Weights of a small GPT-style language model, trained from scratch on English Wikipedia: biases, tied embeddings.
Each number is 200 + 20 x the weight over its row's rms, rounded and kept within 0 to 999. Layers, rows and columns count from 0. The size before them is the row's rms in percent of the matrix's.

# layer 2 attention value, 96x96, rms 0.215, rows 0-33, columns 0-95
105,241,185,207,202,188,221,186,187,241,233,201,175,166,196,217,195,213,184,216,197,216,167,210,196,201,225,217,208,196,188,221,199,196,202,170,216,195,212,237,213,209,179,218,204,179,197,204,197,191,184,171,172,178,226,210,218,231,174,221,195,178,208,222,181,167,205,193,145,181,215,181,196,222,210,216,212,201,233,224,194,225,213,208,227,142,186,181,170,171,204,206,197,190,206,198,221
106,163,206,217,221,177,211,211,181,155,199,206,203,161,198,197,212,189,161,217,221,198,192,216,195,215,192,216,210,230,213,202,193,217,195,187,195,192,165,207,208,182,226,218,181,202,174,198,234,207,178,219,200,213,179,192,194,210,216,193,209,211,174,165,218,233,213,175,216,216,224,219,201,201,236,192,199,182,220,227,179,194,153,192,250,190,212,215,197,139,198,227,212,201,196,228,204
107,171,233,178,236,225,201,233,175,208,188,171,216,171,182,228,195,222,183,188,218,180,190,202,179,218,208,170,186,232,209,183,209,200,186,181,153,161,180,184,196,197,184,172,220,229,234,198,233,213,202,202,176,185,173,232,175,207,157,204,191,195,205,211,220,219,206,187,213,161,225,197,234,212,200,201,214,205,216,218,214,190,191,188,185,190,228,181,213,197,177,224,209,208,207,194,209
103,181,184,176,183,219,233,201,194,246,184,195,192,199,186,183,201,184,189,201,191,220,216,184,233,204,174,197,216,193,217,185,208,195,198,211,212,219,226,197,204,157,174,201,234,202,204,166,185,202,212,170,190,178,159,209,204,233,193,204,218,166,241,226,228,210,212,200,174,164,181,193,178,195,238,201,218,198,217,203,214,169,226,211,192,176,190,202,159,176,183,245,211,208,195,185,208
094,189,211,198,199,191,226,225,198,195,186,184,189,227,204,187,188,173,177,218,202,186,217,197,199,158,192,183,189,218,227,211,172,202,202,225,166,216,195,201,186,179,210,186,222,173,187,201,231,230,210,173,164,188,200,197,174,215,207,177,199,194,200,210,214,176,228,246,188,153,191,231,199,201,230,199,169,167,233,192,170,218,196,187,208,203,213,211,225,219,204,232,200,218,198,227,250
112,210,201,237,197,231,173,208,165,184,197,181,160,221,220,219,197,193,209,193,193,208,215,210,171,217,191,181,183,181,232,223,205,185,227,172,222,153,185,193,147,187,226,200,196,209,204,220,209,217,203,191,244,193,204,168,196,216,209,186,194,203,222,195,229,155,208,208,209,187,199,184,206,158,149,208,180,222,206,219,197,201,187,161,213,194,199,225,211,196,201,197,198,196,191,209,218
095,175,196,187,196,188,198,229,154,224,216,228,215,213,221,228,200,189,209,225,214,218,263,188,195,198,183,204,205,232,224,221,165,210,196,225,193,187,177,215,188,190,213,222,187,169,196,179,183,198,190,178,245,213,189,185,189,203,239,217,186,169,211,209,194,201,221,231,206,212,169,212,185,219,196,183,174,160,188,188,195,174,172,200,212,211,200,175,198,179,189,221,195,212,181,236,200
113,187,233,189,187,232,201,205,189,181,198,187,221,147,212,231,167,184,168,204,169,228,192,183,174,208,206,221,198,169,208,200,229,195,227,182,213,202,161,226,221,211,190,181,193,227,211,211,219,180,195,190,174,218,200,194,202,193,185,181,210,198,167,193,195,211,189,165,192,188,210,196,208,235,204,170,198,181,186,216,219,209,250,216,193,180,234,210,235,229,188,188,239,192,206,210,191
107,192,207,216,197,243,182,189,233,187,183,213,181,208,214,158,189,191,240,217,187,211,174,175,175,248,217,164,204,211,220,168,214,193,202,188,170,212,221,211,195,176,183,189,181,187,197,192,237,194,195,214,186,223,202,211,181,195,213,176,186,223,176,201,200,216,160,215,249,218,200,194,247,205,227,188,200,212,182,224,192,186,192,226,178,195,228,190,183,222,196,192,218,196,212,179,190
101,215,203,200,222,207,211,224,201,186,195,191,226,163,199,220,171,212,211,203,195,211,144,207,173,193,209,181,220,189,183,205,209,209,190,213,187,163,201,185,182,249,202,217,179,240,200,189,199,228,205,205,191,219,180,187,216,213,167,212,212,188,209,177,232,184,179,228,163,199,183,198,185,200,207,218,165,235,224,196,180,209,191,176,228,206,207,245,199,183,165,240,194,213,176,187,195
108,177,206,197,195,217,218,229,171,169,224,185,202,221,188,206,184,210,188,202,214,205,193,187,214,226,197,204,223,202,216,199,237,212,229,177,193,203,174,202,183,225,197,227,169,207,213,206,201,235,217,160,194,227,220,173,201,195,202,191,204,219,213,196,222,169,191,154,189,187,187,207,217,212,235,193,234,178,180,219,162,242,163,195,172,158,185,172,188,190,198,215,184,188,175,217,198
097,191,200,205,212,244,165,236,193,212,197,165,205,203,187,217,180,237,206,204,239,203,213,229,173,216,209,178,178,226,243,187,161,233,177,199,149,197,206,214,164,169,208,222,192,213,209,190,211,196,218,228,204,215,177,219,194,230,209,187,217,203,184,193,187,180,205,199,204,161,178,195,207,210,184,198,204,198,190,198,165,207,191,164,196,198,202,197,173,211,182,216,237,226,199,199,210
124,224,212,195,190,191,175,221,249,220,213,200,178,185,224,222,222,175,184,189,163,215,156,191,203,204,202,168,199,203,203,203,202,138,227,216,234,217,171,201,163,197,217,197,205,206,191,220,193,222,218,217,228,225,223,175,218,193,194,201,204,193,214,190,193,209,189,215,190,183,216,201,181,177,209,226,207,203,221,186,207,182,199,175,179,227,189,198,259,211,191,192,180,181,188,198,163
108,183,182,204,194,181,180,192,205,157,201,187,216,218,182,193,216,199,211,191,208,207,185,181,239,189,194,230,177,200,239,158,176,235,205,154,172,205,210,204,218,203,216,201,222,194,205,202,200,198,184,221,225,193,170,196,191,194,222,192,191,181,218,174,238,222,186,207,192,223,167,162,250,199,186,204,217,228,219,225,193,195,197,230,212,179,211,224,190,191,211,197,242,175,175,180,200
100,215,186,190,199,216,161,181,205,166,183,194,200,227,162,213,228,187,220,177,217,216,215,234,173,192,206,208,222,188,149,200,202,210,172,213,217,185,215,196,209,167,211,239,197,161,215,199,231,217,188,227,215,218,211,185,229,173,159,214,197,195,193,223,202,187,238,213,179,213,189,200,203,220,177,172,228,194,204,189,198,193,203,251,191,190,225,211,176,209,187,214,196,188,194,210,219
091,182,192,215,204,199,229,201,220,233,188,221,204,186,172,225,202,206,210,179,222,208,182,195,163,197,191,233,170,213,217,183,207,213,208,199,247,155,222,203,167,190,223,173,181,160,162,187,167,191,205,211,187,213,213,203,203,202,179,227,222,183,151,207,181,206,239,218,183,193,201,212,204,226,169,197,188,202,217,188,212,179,218,187,218,176,213,211,186,187,190,165,194,211,224,225,206
114,241,184,182,231,170,203,200,197,225,202,179,196,221,189,216,203,245,196,214,176,199,228,219,186,185,212,239,154,171,184,182,198,179,197,210,164,189,211,235,210,184,193,195,183,202,215,208,145,191,192,195,180,215,222,212,192,203,192,229,218,187,204,201,173,233,212,213,187,180,196,202,193,198,174,241,195,194,218,202,236,204,218,202,211,188,177,226,191,179,224,219,172,214,180,200,231
108,175,194,183,202,185,154,183,209,195,174,221,195,168,219,186,231,180,231,210,190,188,194,190,176,208,204,138,216,193,220,190,201,177,218,228,179,230,202,172,215,199,235,167,219,207,204,199,197,203,210,218,192,181,198,219,223,224,207,171,207,198,211,241,235,165,219,209,189,201,197,212,188,160,202,212,227,228,164,202,207,169,214,198,207,212,188,207,176,227,204,193,220,189,214,178,191
101,239,214,182,198,218,179,159,202,164,214,184,216,192,218,211,185,182,220,194,227,201,215,199,170,216,207,197,201,201,222,219,184,237,196,155,199,169,203,207,225,194,183,224,176,196,232,176,195,162,186,221,193,212,187,217,188,209,195,218,206,194,203,217,204,199,170,161,230,212,186,181,236,182,169,215,212,223,213,202,224,230,204,259,182,191,218,178,194,180,198,195,188,198,183,192,218
121,179,176,194,198,164,219,184,216,179,202,193,168,213,238,184,216,187,233,198,188,197,203,195,225,222,180,160,187,195,198,213,181,199,223,203,183,188,221,188,207,214,200,195,228,211,188,217,244,214,222,219,194,188,184,221,184,226,226,190,210,220,195,165,196,180,222,242,205,144,168,221,177,186,200,193,204,212,209,211,192,180,186,173,198,202,236,206,223,181,230,244,192,200,187,178,185
124,189,194,193,201,171,209,227,215,227,206,233,196,215,219,197,251,212,190,223,161,210,201,183,229,227,200,230,160,214,218,185,179,192,182,223,209,174,178,194,188,187,196,187,193,194,208,164,220,178,182,226,209,201,189,194,211,174,193,161,199,191,184,196,217,250,208,181,192,193,222,205,184,189,234,205,182,161,219,221,181,166,176,197,218,222,179,243,195,201,192,226,210,194,201,193,195
100,195,202,220,217,226,226,196,209,224,189,219,194,167,181,192,198,220,190,226,240,223,219,233,190,243,205,189,213,189,207,189,206,197,191,222,222,202,206,214,194,201,213,190,178,185,241,172,198,175,197,188,192,182,147,218,164,204,184,215,210,229,200,193,194,148,205,177,197,195,222,174,228,246,196,209,226,198,196,215,189,197,216,188,175,179,192,215,170,155,204,213,223,205,198,181,204
101,224,199,192,174,213,169,240,216,226,194,171,181,209,206,201,202,169,184,223,182,205,204,213,222,212,201,226,173,152,174,180,204,213,231,230,191,166,221,178,240,183,172,202,183,209,199,211,195,237,230,199,189,177,221,211,194,184,191,189,222,186,190,195,212,204,174,185,197,192,186,188,172,204,197,180,234,218,172,189,201,218,218,232,172,194,210,206,226,229,198,191,221,193,171,179,234
105,210,226,115,192,199,195,196,201,206,210,189,189,198,185,222,180,198,192,213,179,210,232,189,223,228,186,199,222,195,178,172,204,160,229,228,189,184,222,198,178,183,180,184,213,206,192,225,186,194,222,173,201,213,227,190,186,211,219,223,207,203,237,242,206,197,219,185,167,191,202,201,193,212,202,190,196,194,207,229,203,210,223,189,183,226,218,194,187,201,157,189,221,215,216,160,178
101,194,211,181,194,216,219,175,186,194,211,187,215,168,190,226,181,193,191,187,182,214,182,240,203,224,199,188,202,176,197,192,209,178,189,217,197,232,237,208,174,205,193,180,180,233,235,209,208,187,235,174,183,200,193,159,165,207,213,214,212,215,183,225,150,215,211,248,214,204,199,225,162,208,218,184,194,189,232,195,212,212,218,203,200,202,174,221,232,209,176,182,180,178,200,180,171
113,197,203,230,204,207,195,227,172,220,195,196,155,191,236,231,187,209,202,211,219,212,236,225,184,229,191,192,233,199,215,238,191,177,182,204,215,201,169,196,167,173,231,183,204,195,232,175,198,220,230,199,235,186,196,205,158,195,184,174,204,208,185,220,162,198,185,220,207,222,188,208,167,200,181,201,156,177,200,205,209,202,172,192,211,216,211,206,221,176,191,205,176,169,194,206,182
120,211,174,206,187,179,184,167,205,198,189,178,223,190,216,196,179,195,197,176,197,201,182,224,211,196,189,223,162,214,194,225,185,191,190,193,212,242,190,179,174,202,209,194,205,225,167,201,207,197,183,235,191,229,232,172,213,230,183,217,210,228,189,177,222,224,257,256,186,173,190,205,200,217,233,159,215,200,218,189,212,185,188,187,176,201,213,205,181,191,175,201,192,210,173,210,217
119,182,200,180,179,190,183,177,206,180,179,185,214,230,209,202,194,191,196,186,191,203,197,222,193,213,196,211,196,192,183,177,222,174,218,200,209,198,277,210,211,213,217,213,222,201,181,232,198,164,215,228,191,233,201,156,205,222,226,207,173,220,151,222,187,206,231,217,192,222,201,185,206,204,196,188,213,223,208,196,224,193,174,248,180,194,207,169,167,184,207,186,205,187,171,204,193
108,181,223,172,174,204,231,210,205,199,234,216,197,212,221,227,215,182,175,191,196,204,237,217,247,207,226,210,220,163,212,196,211,202,167,185,213,179,197,189,241,221,198,171,216,175,183,189,192,181,194,182,201,174,254,216,199,190,228,192,182,225,182,191,172,191,166,189,206,241,209,205,176,193,190,217,222,158,191,188,218,201,196,205,191,201,171,209,187,213,194,208,203,198,187,226,170
100,231,226,218,200,177,192,164,212,228,207,227,250,175,216,174,178,197,208,179,208,198,205,187,208,203,191,195,159,199,175,210,205,206,222,216,199,175,207,223,181,210,191,193,209,218,191,178,206,171,209,174,163,206,204,173,220,208,228,196,191,221,217,206,172,242,199,218,231,229,203,216,204,193,209,187,189,223,208,227,191,233,185,169,210,174,192,183,200,209,150,215,195,172,228,189,227
119,199,186,177,214,203,242,167,209,199,229,188,202,223,214,202,196,207,185,201,196,222,194,210,228,224,204,138,183,217,222,205,178,177,181,176,186,226,206,193,179,203,194,175,218,171,210,188,209,200,232,220,181,163,216,225,176,196,201,169,176,212,217,138,190,211,165,230,212,177,197,209,224,192,235,220,206,203,207,196,199,211,227,197,193,195,188,231,218,209,170,187,200,205,212,189,216
105,190,209,219,184,206,176,219,169,182,200,209,192,227,224,206,197,206,242,229,176,191,151,208,211,213,197,195,172,193,206,189,196,209,230,220,174,171,240,202,189,177,203,216,211,205,190,213,216,192,229,200,249,196,164,207,214,167,176,173,239,181,215,227,196,209,191,179,216,176,185,219,221,201,216,187,201,165,192,216,175,217,182,179,181,234,184,215,219,186,196,185,210,194,193,207,238
119,176,185,184,197,196,173,186,210,205,186,206,186,180,182,217,190,207,182,229,197,221,209,204,195,202,181,178,210,180,159,200,187,255,193,217,190,210,208,227,190,192,181,192,206,210,187,232,195,200,185,184,245,138,199,226,205,217,190,208,229,212,182,202,181,193,194,196,216,205,198,172,188,210,176,211,215,171,195,170,216,205,168,267,235,188,219,202,213,220,219,195,199,230,208,210,227
106,204,223,190,192,209,165,191,198,179,239,176,186,201,188,182,197,183,192,193,210,160,210,165,173,165,183,221,197,207,224,192,199,242,226,192,232,192,198,208,180,190,211,181,230,215,182,211,182,208,225,193,232,211,215,188,214,228,162,165,225,192,165,191,235,195,186,190,198,228,236,206,189,206,202,208,220,203,196,197,172,166,232,186,209,193,210,192,216,180,236,187,213,236,185,188,201